From a checkpoint of a small transformer trained on Wikipedia: no biases in attention or MLP.
Each number is 128 + 24 x the weight over its row's rms, rounded and kept within 0 to 255. Layers, rows and columns count from 0. Numbers have three digits each. The size before them is the row's rms in percent of the matrix's.

# up: layer 7 MLP up, 896x256, rms 0.0579, rows 581-760, columns 32-63
# down: layer 7 MLP down (transposed), 896x256, rms 0.0408, rows 581-760, columns 32-63
up581 102:126161106130100120159140128176134136131145128138118085149130144173125124109172106133138110126185
down581 099:155068105094150150140106166136162117113110109123143152111077109144102111148160124130140166103138
up582 100:106106058108143093102091142088153131180105154109138150100165113136137096119115096119120120151104
down582 099:079142121144158108103102107137136137117086090127122111112125142098099100157152114184112171110154
up583 094:094126153116126118176133146109173127121089131119128102142129136108082151149136114126151089112123
down583 101:147113169111095134149164125101097133119161137144119145122132130119099099142081156136103094130140
up584 107:140147132098142140150125091166115130163137130153132119108131157134105155150128108094125116158095
down584 104:122095144126141092091102127145134110083160126133160158115122133147111141122142116124123135159144
up585 105:119128107084134159122121110140135117149065069098137113109134073109124129130133118141134141179130
down585 105:138159123125140110133143134118134164128164128136123187152123146156136108136133109174132142147115
up586 098:117172134107101155136124149079147139155135101135133220071161132135141122149119121161128166096139
down586 097:102127079118122101139164159112101141176099170131120162156135102160096129147135129085149146129107
up587 094:117114129050082105125153107142131134128097114086125149085160089085140144149122113088162147134133
down587 097:131096147145145139128157096103128124114173142109153124104139127121117136154046109118140128164133
up588 100:144131083133092088144100153106098099162137094107160134147126141117139135084131119128125105089130
down588 109:121138102075147147122131126109083120145145085126103114129109147112124142127145112126161122149135
up589 088:128148117154120122145152105122133153164087160140125137101134164111136147133124150112102114139099
down589 091:105157147163124080142131111113123114119134114145098101147118122114043096169133140145143131104172
up590 104:118158124113124117144119067111190115116117109079107112175118124091106138121136101137137133133123
down590 102:083153120137123115095154096138155119119110115110135109114107132141159126130100158144140137181131
up591 108:158129122143119123125118128141150120129096083164126125122110114100073155105137123157148120160126
down591 112:108107143144165138114126152141119141094145114102131161115151161111096138136099125187109135138132
up592 106:119158108074114071158116166141103133140136138145161135134076084145157138122092143100116124108142
down592 106:142144087091118131153145169131117126123163144129135115120126155092118105140104118107109126126085
up593 092:127133111103140108132099128115122062167103110098136136114153141132108132110147140107132054136140
down593 094:117141106170141166174127140107161153140149136140110156129187133118078148108107118123089128119116
up594 102:169103123116102073141127069082105110093089134171193129098143099119144170115152114094135143153140
down594 111:125095144092152146124146078102115089162098106130103127138166144118181122128126111126105149137153
up595 113:134168143120130119119127089125110165116110123104108147136131126152120151138141114121158134141110
down595 112:132117129104133088149120093117118128117143118167141102123112147120140149140116092113118179132184
up596 093:137143145077149147141145062158140119134120119157115160131143113134077155131121117100183181094152
down596 089:114114115129155108158129200111119117123127137164108122119099108121155138114126152090129135122162
up597 112:116121108133106142132097143166149100137127135087144097091191118080107105128153127115116094108112
down597 112:106133121125148165131118189095160142138167132078157141166095165134079118117157108157117162123163
up598 096:104107134087128100114130136108105143118151103114151161116119107128106097113110142108138187122070
down598 091:101135138120095084088123122129143111119152115115119159122135098085132118149129089170140184089121
up599 104:097133136114067108093132059136175118112143112128176117106120116149147144135170119124149142128155
down599 107:139146126138152162106136148121126140148182110135067185156135101113118159116165109135108114166115
up600 102:166120126153109096184089126175140140111110134084137116092190108114105142157158128113094130153129
down600 108:141129119170146133139104150118092118150149092136135116128166092118179115118149132144141174148134
up601 098:105105128140082115126105161131179111174154109155123100116118099140113122161164125121115131141151
down601 097:097114131138170122162139152114125084152188137140159152183153118104106144178139147110103183119134
up602 091:119159138064099100156133091113175112123089138106102115149162131124108187120149117135136107163134
down602 089:103124113118179151136124084143131147166096169149131082108100166088140100130121118119083142112137
up603 102:159087132094121136159098095116096133145150132122109139101138149131113116118127152135144095150120
down603 094:126101138097137155156134119114143136143167134149117109195156131130099162114120102183178122094110
up604 097:108163142098136119134109079150127136090109153145158112165155149156129168131097069116178130125092
down604 094:151114148136137094121126144137141104122161172122119071139106104105155117143146106095134140132133
up605 094:108141147069125142154128143132128129130136128115173090153111148125124170152153125114157084106125
down605 096:134109146137139125129155175142105086121093107168170150120095139103077121167138116113111108096145
up606 098:111184149130134110163170154099168157104091156201172129109134108117149130127153137145113122104126
down606 097:139108119136167142100123115120149108144130110102142121117079107144142106119125125131127135147131
up607 110:117124132129132127160110093145144130142138136146140105097138150160162097104141130124136104153078
down607 109:115062139144140106141120158165116129131143130129121162114123150124134095104117153147096146116110
up608 100:109173080097122117149089141100130105094122126179112169125115091139134134156131124125130133143107
down608 096:159130127115189142136092130082186098144097125132119116128142159111122157137116127144142113151134
up609 094:121174129124144127146170136138122121132113130132194107106130127158137123118128137138143105146127
down609 094:143153106107127120127148125168124091128143118110180188156136117154102136128118136118121100107148
up610 110:121139137129092140124161171116156151139142136128133120131179120076093122123147122157106146088179
down610 106:177127109156152141140166152139158147122144173113122127129168134101138077105131098092111099143160
up611 093:126132094091151150139117160128133129102122116114124136115175109124178138139111093164152087114106
down611 093:148140094132155152162132144120143114127138166163155122146131167122123103110157148170112112100083
up612 100:156132128098089123143095118100098129155101124089128105124141122099087116120130071127153146132153
down612 099:110109111073138119118141128135114169172099142129172121100105160095099082144149110118123142123159
up613 095:128124103118113141149092150093161111127122124124153122125131125151155149158108126122153109100112
down613 093:150109110141125142130167103147123103122135123091130128115134115085113173162106136122131159149140
up614 101:118127111152105127169104139166124140169118117113093137125129149145117152107173135126137147111158
down614 101:136097121107129119143133108127105113126125139142147091202114126098144175093143128087130187133119
up615 108:090122097104131150149147082159105127135098063136108084123157129143165159177119123127158133137085
down615 111:086105112128160139129111068148109090106158104120102125129111135144120118105089149133120158120102
up616 105:121149161127139077073113101116129135151088126137148126128132127110121151133140116169147174169145
down616 104:121111137141138130117080109110152107104137139121136154154120125108115139145097105103087153184197
up617 104:125177150145125116122141147083120122139126142160141131136129140124138120107175137103150102151118
down617 099:139129072125118120116144117117101118144134130090175164157136135112110137174165123116135155178116
up618 089:159113052136119110162133062117146095124113134146121143099093116113160137121148108118152109112123
down618 089:130109152169204117170160136128139108074090185117129138102111169135102137114131110157151154127136
up619 098:135146089147134140161087094152136112179149117144073085145117134125146148126092087077140144165157
down619 093:116152119127104131146127135139080132079152140170119143139151111094127158145087100135133123119108
up620 099:141156109104129113150113087167102158099127102131138189097141098113103153166093145146088123140140
down620 100:113118132152169142120124124122163134105151094115123096125118103126137104160113131186151100136206
up621 102:126128138095108087133126107119120152154074072115119162105142106088148117168148142161153126145165
down621 102:132107138118144147173124139126134122122125129079119133109145103112092144180098119143132132142158
up622 094:101136121127133140126118083118069133111111086102110148109161142122119078149161103153140161146150
down622 094:155157145108212109125116101077095115099091108118087152109104130114103123151097115138107126135145
up623 106:139138122124130116140111121151102107173098113129096129128126129102107117141140142085162148116155
down623 105:140115134124160176122140162081101103179157150114094142139136154143127156094126111151160138116113
up624 098:123143056080126117155114133151127169143104089132137159163168149093149159145139120126093148135092
down624 098:187121097128162150143143126114125099153142150174084117112110113131138122130087064117150157100118
up625 101:129133142103119115146103118109116114118138114117096138122142107141121146130154123114115134127110
down625 101:134136104100145096133161133123146138131089162150105098150126118065109096117161195138096108141147
up626 109:118166111101141090132146132145114168141132149116123116101111125137130135152128114118139123127133
down626 102:121133145108136068141108105161138131082157158119129167125149118134099127157108115130162103129110
up627 088:111182085142113081156117115183111142098104148112125111059175135091146096096135142124117167170135
down627 090:133118122126185156143158157150125116064098141147149108155129153116081094164157140093127121116147
up628 101:140150134144097154108106106149118142148105155088189101139096091157136142127129112136163129180144
down628 104:136133133115153147123150099162118150120122143094107142103114132112121140128123115163093157139138
up629 099:119150136140107141151102139136103095147081125132130133162171092165139133112116057112153195166118
down629 101:141085139151160147147148113126139091061128137158148165122141115131141138155137094144093113127127
up630 099:111141108159034100163143171170131130202112092140174118096162141158128125077132134127131147112122
down630 101:107123115121138122148101078123172145140134086148119153104118153113135151191116135136117154109130
up631 100:150146142113135096126108128129151115176132139106158093132153116126122121143077104069120105119091
down631 103:133143117138146136114104118133071106120096096134135096098139105095124167125072122148136113135125
up632 095:102147098108135120107169108143131132132090093164105155121132100111143148110131098152089133157138
down632 094:131084152150103183136145113164109163138152147145132127111136098109128158155165086138100157164099
up633 105:124136092083109101123112115139129163123077120128085092117140113134155148155156136093142139137147
down633 109:169119132099104104131120100112153154189114151154131108109080124145129146119157104097121124105166
up634 093:162132126118107120161135173111096145140124124136123140082104138140092116104154130151112137120150
down634 092:178156145130082148131145113127110142104115141125108163132138129073062109120123137174090123140174
up635 096:111160078140136147126133112118135148137140161127122162114093123176086138119143134116127147120150
down635 092:106123144154142111146145118108154128112130076147143128113128156104091075137095131159125116078146
up636 102:116160119107120128141101083144111131142110151162137126125117162140124140119142090119095180124133
down636 101:162131147106130152129092161108112142099133134135097147101131121155081134148145113120152182145124
up637 103:124146155156107122137175107098147114109133124141130124136155139166126116131158077076137176148158
down637 105:098122096134148097150139100135131154149111132124108094157112177125145142141170120106146131105129
up638 095:155115077118130128149089117193170137151117092123138141151149137132096118134158109113123083113129
down638 099:124092109142108105126098112157146084121151089123106132108151137113100147178161132103143125143135
up639 100:122173080123097119128164164132119104119142132153100090138168165106144158097107108092135091133093
down639 103:119115105121147133137104172128125120101154148132126145144158160150131148157112112114059159123122
up640 089:121153095158131171196146129120132134105124157155117108103171122116139146126144118121129116160142
down640 086:162142103143144142149125144129124149079125160120156146118175139118113131097141143112112077121158
up641 099:136106073108115129193097091106150163168115102143132121153120081123134114123154089128137086151117
down641 101:135089128128126159102126136136082148154109107118139159142140089128158067113103105136142114151133
up642 092:169161137111119123118119119103094147189153102143088134126140149112137158129163144183115128132132
down642 098:138077132082131103146132128129154117145098140110131120132145122121097137159138090157103100163141
up643 104:149168130134111116172096124139157139126111093140125094118192091141137082129123107105144163095119
down643 101:116124116143115159127098145160129138108160123155148102145125105148109099096171152156113102146133
up644 088:162138112110135159143157148123157121102156148121129101085117159130139112101141089105106117146151
down644 086:138131157113167129139131121159123121133127152112075159143088196123101143120110152159120123098087
up645 095:122124096132115099137152143119139108145074147086106100125136158133143136173127110107163178150154
down645 100:156130148122133160125148145114094135120136131166136115146137134141109101157131147131121194135099
up646 101:155097108123111147158165135169120187136166142110124120109135102098101164104139144154122121148152
down646 101:111122123150173100104153175132126089124122134150109154122145138108107130089114121141121122160125
up647 103:161131123138127108177122163157133114145105114131133097152112098126129156111204112146161154108133
down647 098:137156125113080133129128121111123129143121146144135138156115118059143140118086132125150100081078
up648 097:173109101123084081144130143184153140137097130156140155119166153124133142137124156158123117143126
down648 098:156151138124131159115116128126109100133141109153166143122111113138136140132056094164148175135113
up649 102:152163136121132112122138132138149140186142133145157141155135129098123132148135137136181128127109
down649 102:116127099127165147094121134140137149154147123102136103157146110104095161167138116100105164146122
up650 100:125154077176104107127117115139188120142094142113138129138099116142090133154156156133127113139164
down650 102:132162114138174156135159066115113134111140155115093150109102123171136125158101154165126130137075
up651 103:136191095122107155145129120139150132155175130160172100174138136164132160133163141133092105126142
down651 102:116143119139113125149115136117148093110143125139173092141091114139115145169111098118109137168121
up652 105:101136119109104128115174122119153135137097084102126153104111125106133150105125110101113110125150
down652 108:145133104152117109120126146125100067129137140106116115160092126130129100080104144160091081094137
up653 103:112151127075121125105109131148126097124128128122124134103153107114160165149134104105176171124088
down653 101:123116111155157149109101142150142104158139091105147136141089127070124131107122116162132121146121
up654 092:097172103162104160180133102103135116077107148132113100101137141146104131116113095104140147111123
down654 096:128121096144162127157105128134145154127150174142112117104107161091151105148149145132107104100123
up655 095:096156139160098167135114070149116160165128156120155124121141122107101116123119150115139132102100
down655 097:123128147138115103153134100118131082116132161118121105121149106136123138118112135115127096109133
up656 093:150142122155105105124109123150147116107118143138114129091179154122136103105155078144132095134153
down656 088:144092128158192145141149109141146095121130098087136154128131157150108104121114125134079131123132
up657 111:154180113132148079158107094130143157116122151103152174129162102120127175138160114112098115130090
down657 112:163162146153107100122121115156108149112146136143165105144146125185130175155144190168133128154071
up658 091:134162137129158113096127122111126149166120102154144097138133138092138155165129113157138131109131
down658 090:108122097140203154113111112086111130142127125101111095121104139155083137125137112166159131103135
up659 101:138142142113130100127194180129143137153135137124111130131094148114143130129126119155127115183157
down659 097:113110183132125154148157145092100122144113094119124110127166119129101103128122116184119139127141
up660 094:143158135137136107148134140146081209139131152077125116116097102125132114129136138114156107118085
down660 094:123136155134165139129167141109107132124156076127122128140145138113110105152161099158098094090133
up661 103:146136120081080132117140143113116123179123138105140105125164093114142116108130142150115146153107
down661 107:115133124150112131121109087067136103130154121130164162120167127125108170113106105142121142173125
up662 093:139140126087079095143136100133142127117131152155108081137143114110160175114157129090119158145144
down662 084:160142107140204113099129137116104138126138110139144161158118163118130176137127143177126158127095
up663 100:146118119137141087173125062134141143106153103118167090140126147121065108162124104124137159134125
down663 094:125116124164188128118115114114127128170131132125116113145125135127085134138128150131138129131106
up664 108:121170143162119083121101156156143159155149151137151105093123135129128182130122103109156128151127
down664 108:097119124139156120151104159155112132091139168132141109126132117093131149118068133108162089113121
up665 092:141137117121105099121163105104157142126148142170111151131137119127167168116172128083147123183102
down665 093:174142117147167097172125113121138106115114166114111177168136137105105116116102090078162172136153
up666 118:105148125131116120151136092110086136162101097129108109088139139106113141171088126093113133175135
down666 116:173139156132132135170114116125130121096125107120154120115148137145077128148171124099074154134137
up667 102:121157121153106120145089117092094125161161160164101148139106128140139170121139116141125130147105
down667 092:147104119142173165119152148114103152129145142066135122121152134113106110135111150129134147123164
up668 104:119099150111124150121161128160096173157073066182128131115125124142127103148112114127156144135116
down668 105:099117101136132095111170116135099116116106169129160099121126132128127092134108089138130126110117
up669 102:105171081110105114153128113164119150103095135159122093131136111159121101120121135112172131126168
down669 105:149134084134119142131131103157136102155097106155128116098119115119120144162169141103094144156175
up670 087:148175115121146106102099117124169110121116165119132153126103130101109134097111123109108160137115
down670 091:135160116156149108135119091166103111140116125126134154184141136086087085137137092103127089152127
up671 092:159170145107142155132162165120115123116115148135083147100120141112127115119130144125120115117155
down671 088:112125109093163129109182134140131138132103090117161147119115145151106177083116135101103155112101
up672 107:079117167137103138166152135153134157142136117119140132095130125088140124122147107092184133157136
down672 106:118120132130144110152140092104149116170118090126110172094108144104126142138106101107145177089135
up673 102:113147147094119167163136091099135128166131126137151140107144134140088151187133159095140129121127
down673 106:137143164135136177148133116129115151136136104122137126113086118114142141135114174134114138123159
up674 102:125114141112102096132121125137149129151102099119156156104129155109167154141166159100129098103119
down674 105:146164118098112146132134125165117136128152102137144113170144133088106142142143123139137083121145
up675 098:090179099110115124155173094157106111134132116120146136093103152095106149160166134153112176112138
down675 100:130127113123075095124137081105145113139182148116128173110129100131097144158098144158062158139162
up676 102:133164117155143164159125088127135177124119113127102128126147104134140197136158103097120143159112
down676 094:127123150124164131122148161078081118151095132143138143105104105205119162177163121136133122104122
up677 108:149164114102111118144068135108124126137134141078186166124184154145137113135153135135115092187146
down677 109:095147133086174137095075111133119162158102131131160098111116116152086108115105116081082086136120
up678 103:182143119129096139148124133169097128153136144138150128143130093100118141142140153135086131125106
down678 103:125125140153137156135073104096131101142143131135149128127108098107118150149105107131172179134113
up679 105:101153152117149073150137085153126138129147107192124112095131118104115117150119124129086137145155
down679 100:147178159129131112106141138137161131140151118122142159128129113113131072127123136129103153172162
up680 098:121147169143139142160119086129089141132119089122151122118119100097136131157134135120139139132184
down680 100:128148171153135124146149122159129178122104131140137135131101138139100145123127108120127112115154
up681 102:126128107078114082174104134125154144164162157092109104126181118103159112086205139128149188158147
down681 100:151103156141142105120121081148115147125099153148122151132142137096126127121146148157106131110123
up682 096:126139152088105127115125128141158082092145169139126129149166148122145152077109128082139096153111
down682 088:143130111142227151129115095151119130131107131145124134070140127137171190100155103146149110120128
up683 099:091121103136120162106154125137169121100127165112151130162143147167135127154148127134131143136149
down683 096:138110162163150117125132107149133100098145111123142142140120142110066137163155137127178079103128
up684 099:138117096077129130163127137120122127139131167170102091112157128092103127132111129147125138112105
down684 099:119131142166160156153106119142140122099133147102171127109126177114087144124124118138160102088121
up685 101:114145100158144135117118116126188128155138099122146120149114150119141101095183146107149114148107
down685 102:085148147117140142119155112134153111136100149091139097152145139096121100188112095110134112093165
up686 098:145180139155125114096129127139138159141106135130151127156127145128104159143090081113104154133168
down686 101:127107124152132106087148148134115138109119163105128142164148156112151134109145094126112139115135
up687 100:159162058143100112160134142140133122152101090104160117156142081112121129156116102105161190136144
down687 100:155128081149067128088150126140120114162122114126135081128140149134125125133151138135081144112122
up688 094:127128094153067127158131110131134137130081120130126139135142094112084126105155135186114113122135
down688 095:159151111132158104120120104146141160119125112103129109154131139103168146128174124125138132106124
up689 093:154157129110141113125103118108128143123130120174096137128136141116096125115091138099143163148076
down689 095:143102163121180144104097086112126121109174167092129144122110143107143116109125131157124131131118
up690 107:140168114092113107128122111120102125158137144121164160116136133137144163110117109084127090131149
down690 107:113149084108148165125149129148101115166111155148161131126147138150097126121145130116134109081101
up691 095:146137130121105145148121063143129112086121150144163121127156153131173127129172113125159105152162
down691 085:158094108119227167148150088127113144111125204132127157097131197134129116166136140118129128112152
up692 105:119089102069101109120142120147125109132113133147097139104132106139177176120171113123145139124156
down692 101:160096114141066146094134096113152123125111128122157130162127108126091137125126141149103090112137
up693 100:101120093101118138106126107108156114132141109077142172108127120128125117088113117171103151158126
down693 105:138142134133132115126128107112108134152148155160077143111152138075123116155159157135073147154117
up694 106:130117094109113104075106154174113173158074124137156111135121132153158097143151100112130113126095
down694 106:091148105120132145115086081091085164137132122119156072114134123128105147169126152164132142131127
up695 098:132158124122086115114106084116144146158109142113103118075122105090137147167119128100103156116150
down695 101:138111115131169088116124101147136119106128102147127119132101132097113136121063156072087102137142
up696 096:108107125096108108098101126150175121136150095127096104059092096150099115127145094122139150127112
down696 095:106152147118135091119110135099106128157133167124143123121148155091093125159115112127136151104135
up697 100:152150101079107123104126140169101118162133128171106150080088102142128148103123094175147129161104
down697 098:111117141110150126174080114125163139115136145124121135165183154148171117127105101108140101070131
up698 096:145093124107141117168142120098130180096121085190128147150097115156123150158162100093153119114190
down698 092:127142122149170118141166145115119140123177140150096119120111112114132094131125110135102132134136
up699 099:105175100107100146163131150144123095110119134118123151116163103130091087152181130140112132121143
down699 098:120137120134132141132131158129134138171131159119147170155095117116121094149142152153133091090138
up700 100:100140127120119112116145137201122166116105151148118122113124120122159165133159083143132118123154
down700 104:135117113135139132151103167140094144138146125098125101125135140134108140137136102136133069115137
up701 102:164154114151130128084142151105115107081089141115179123155096130145112086114113129113125146153159
down701 105:099071079134155146123152106126116118107111122106164163165117143116099156140144133086107147134149
up702 106:141147104130135136154086112112142145141114111125094133169147130148159153152139073125177141167079
down702 112:137143120117142127125158085129121166072125146132145089118145151124130143130154169110106179145144
up703 102:080127122125123118119133101145136100137117158100109162098106136074133116096143123108170139129106
down703 100:123066162128143155138117100162156142119098129085110134134120138135123119159156135152112159123126
up704 101:168141140128126099127136108118135106129114136120145140146118130161115122163115110113154123135117
down704 103:134149120145139122138133138138120149126158113114161111155095130119142116136131097196131101138140
up705 087:145135159096136090121125129110151100115110106140116132073071081152148103172134157128104128121137
down705 088:114090144145141133124134109128138132120151127114082133094117087132077128109135103114146124129127
up706 105:142153076120145093132121109110136113110103147091162134108139126151151138110118112099143144152108
down706 106:142136131135156147170092154170106107153144152130151146126162135145132124141140116169131118140156
up707 098:137140123103129168076142108107168142120100093109128127157120109126097147101131134137105083124111
down707 100:153147125124149109120092078130116141157139137141141126139144143120118135127078084111116132104134
up708 104:144163118102134187143123142182114094163114106140099179111135088109160142098127166120132101125087
down708 103:136104126099158171131141109148095122156189128096091183127115117108130127091100083128121152092092
up709 106:112122128140142109137142115111140148123135137110108099099134141138126158156114077129128127178097
down709 102:137142130148149132132119121071163129089145101154151127143178093108111140119123136169118108144107
up710 085:136117077148160162154136171134157154114131131118105107112180162128116147117164117112111132134168
down710 085:141117060112179127153115133142167145103175150141124097155163113142102111173095112089134142117098
up711 092:116152102068123103113083168125117118117123181154129144138092116170141108137121129105109113133120
down711 091:115040154131117114137157127148111112101100129104150137133120080129093123105093135072121128180157
up712 105:095111090105121108160141111170197102149168135096164153126092096122132120117178142143130146129118
down712 102:106130135092121087123161124155135101081152128115122116110160120168129096152114140143143120113094
up713 100:123124153116136106156142176104124125118107118119116113136114096155129130122129148060144146127138
down713 103:141137111117127134153126113142109146135141158155143086148127113135136151124152170116120079147157
up714 106:125161122117118135148113154141159107158095119094135112130108131110123173146151139140123180135152
down714 112:129142138119185135158111134156114101129129137131125123105144151151151158187152123125135140137152
up715 109:143127114137102113131101155101131139117120087161163133092129155127115109182097114110115119133137
down715 108:165109087118128129161144171126112122146148066143152169144134146160146137094101100080109118118137
up716 092:146135079149093109146132151135121156142109110105153153098143095145105145099160116103134135137121
down716 095:179113075167142103126154145140105158143130124128121164134161125106106128124192062117142120160144
up717 108:143136088107102116120119086145182151153134111176143143096119138099123130123204123145120131150174
down717 107:086070129125131111138098118138099107157165134141151127119089108134115118120125116113139139108117
up718 107:107130137118109100111124180099167123130141133098148182137151145135101145129109138086142098087138
down718 107:111113103129183108074110140116126127153125087111178193110153179113127132160129134149139120147171
up719 108:123138090158141129100117111138117145185151162180132149150108146132114131135106082122119164123142
down719 109:149092136168120166113146123153137105129124158114157159101102112106133122151151108120081140125164
up720 108:090184122124098149136107097160161134151139094150124125173113110089105096133153106098141142138138
down720 112:135137110136113107113140166147120118147152108163100134095119089104116098163119154163158112131110
up721 092:099148163159085139155130085110107102170106151152138160136131119119161110174151135155137110127100
down721 091:134146088144144125142140139135128110155144138123147153170120106102091166133123137096102156152164
up722 094:118101151139125070157110117126143117122125113155115152160152156110123135139171101147125076147109
down722 091:131104126107123099140118096130107108139179132104153104144092140088103084113121068168138115137170
up723 098:101145120086106135105174154133118141119127119108155126154115115153126197149124134148103129132170
down723 098:179102186148104151131096097124134101121151154158184202114137147123101145128125108138109124089102
up724 111:152169135099115114148125088134153149151139175162101120087159143101142119117114058130159111182124
down724 099:129075136094145143142138160148172123113109139141146106116109144093151110140100148138112124109103
up725 101:118144095092147129118101140143135113169083090104142135137146079103143160108135100157145107152081
down725 102:156145152131145142156141141149118110122144120134115123176143135126114147172097139131146149144132
up726 099:133150096137099131117128150148146105109130138102098148083121152089142127115120135140170136123095
down726 101:144115117144163157117117094097096122104154114092109138124098146093110054149148168139126083118127
up727 095:087158123158135128144103090153095136184112100115096142087165154125150124124144069147155128114149
down727 098:095127128133180132180147098155122101162149148159099156062098136159103129108170131160171125108134
up728 097:125177122123138122119147132110123171150139117146126112103129126163110141121162133150118137133088
down728 091:134146115149198151113100109118159096134157131118112124089150136092181129116096078177155116110122
up729 110:143142157101115121116155150123151141135139092138143141102115110175090135117123125128090090087150
down729 111:110123126116087122117176091097120103164119075104105077125098114138118096107120114112153130092120
up730 103:127137150111104142163172147177107137147145144125121126128153104128134148113133103153119156155195
down730 107:115149132150113134122121133166098100121163089137129153152067086149094155122146121164132119150109
up731 090:159144152137146156137119105168145177134078141137112128129104132123119136148147156153125089123130
down731 087:148099132140179130114124140135108084139127069105112161124090116129139129150105131146102165159107
up732 102:102111148120121116125175101168168128141114119171116131149127114113171161142140134130135114130142
down732 098:134143119128099111117133112136119093170155136141120092167116124091134154114118135126168087099144
up733 095:144134116171119117112145093142116185140123145066132114195135143125157125148120115155138117138131
down733 098:137136145149156132127140154146084119141123156097136135147152113107105142149106154112117162101129
up734 094:091109145176122104144148134079133151092107142117090128091117142145105107131140112105183148135117
down734 093:111170115144151146146116132090168114090131142146123099133131125120106102117122130169091173120190
up735 101:119161121109141108134119141156142126112116122144088105133138062112114121111135137121146146141109
down735 106:112122149154167120109165113152106118070144131095173119145112122134093108107097126129083117110123
up736 094:083152124148103105113087116120148158148063125164142129128152162112122130113153146098166091130156
down736 094:131115110115161143179116149119100067120160135146130090159097118081079126184099088133144129138116
up737 085:135128088132150155105141142159158119095059138185132146135140108146119133145161143139157120127115
down737 090:147087167153185144138135145096115126103108121130139103152115138068094121153127165134099134119153
up738 095:169134082084105153117133124132149110151111105098103179124119162129161142106106126081095137108122
down738 097:138114116111163148132105089135125182117107080108132141134129167111115146130126077083128170117108
up739 101:148167114124061142135089098136103138137097134119171160128117137115170122101137087103175125112126
down739 102:160135157097151165116127061090141166127124122139120119131075158127126116131142116140123133159117
up740 099:134127148144122116143114172146107122090148118167146116124108157130134147127105104093120144123122
down740 097:128123096117121109148146097151122094123124108130169174145128111082156122152146096109088130118096
up741 106:122145173154122088122114085096161128137109147146160153136116142155136185148172105171131177117124
down741 101:155118116162126114122104097165151132148108178137125120146142105132152096109161141110134115179171
up742 092:092123140117141149126140124157139099155097134135094144108128157140131128151158084117143134155157
down742 097:133087154125151140120116141120128129069163098142120148141119146129128178136177134128104180135075
up743 101:126146119146096119125125120169127150148091161092119107139112122107137129119132133124138159099145
down743 102:143156161166146130125097118136122131119136114132129107121137138095118094139077133138082150135144
up744 104:109150118159102150150111164156170070183125120141151148125121151156112121112183137126133181101099
down744 107:105064121138119106127147138111132149088160090157100106135133148123094121111135128136116122112126
up745 097:115150117100152114119109112199129126130126140113124166129145148169154148161141110110163163147107
down745 100:116118123116187113144107146132140117160075145132151130108135149145086163122148107143130146108119
up746 105:109180125110101061133138136156141137188145134157135136099111110105163111140117147107123146155117
down746 103:132131146138134125126152097141131100076153149122169131089108119127113113104098131083125146137136
up747 099:113178119121088152154123133166082130134095103157110116092127150149153178158120124103146139123136
down747 101:127102095128184100152144087130116140107157107163132122128146174150093161131115089131149137130101
up748 100:151116121102092091139102107109132095178127129146156124117154131117115110161110138115130101125096
down748 103:140164130085170111145117078154142134129141197160147129118117130126145092113116117151159171149140
up749 093:116130120122151173153164170088150159156121154121130138124131149127127147147139092159094154139108
down749 087:133109120145200124133135116113132129134128095110152149100134134141054175125141136127119125128103
up750 097:075181087113134131186149088101106144132140113102058180082163086101098156139157095145137126140118
down750 099:105152103120130155116178115094132102118130136122120147104154119129138119122139134191081137074152
up751 097:090153139146113114101125160122148130107106162161121125134100141150079157121142114140112106145162
down751 096:130127102126168137149120144116145121081113149128127095113124124114104105109135164121128122157143
up752 106:126139113143126110103121140104122124156150161100136131097125141118146194095126116120120160157087
down752 108:102133117159159180138109131134103125140170139098130123136163162157112137097105109174153141108114
up753 108:106184144073145096128120104115115145122144130157140142104204152115149159124098139146129125119152
down753 094:132143125109184126127142131104123077136090150147127122131128132170163137156096121145133114130115
up754 093:123097100134136151161144151123136133105102140118157094138164133093114125130101086094110146143129
down754 095:137128113146103147137081087139126168120099124119155140149075109072077105130157121079118145132150
up755 095:121147097155131138097178170144134148130118114115133114144085139102121123132081148116139138122131
down755 103:141143076183129080123130163113139156116175115159120103130147115097060143138099146104119087167160
up756 101:102141165118101142123097117187130171133113096178085106115101142158181141129141133111140160129148
down756 104:102141085136115139113130119155136147124143132134096158124152149140137143133095131077108127113143
up757 100:149131092107142142150150114105104121150064062127102119103121118094138124129180133135131119108156
down757 097:136111138136116133162109116099128115138135157115174112106144128119116100154101114099178115097114
up758 106:137119118118070144135084162117150097127066125123145129156147123156153116078153095130141120152111
down758 109:129131123066156115139150090118133130145094123140129103134107160086151132078091126158137102145105
up759 111:096150146077128116166093156159117147147135125121180127114153123103094155103103124101146112126163
down759 110:143144105115149154131099103137097145121113130147120169120179111092109121122120105095136100081086
up760 097:089121118127116169163127136130143144111128096132149133166120105135143126131132105115145163163117
down760 100:141152147157078118113150091130136183130124088153113158168130111127128141130109140134140103135132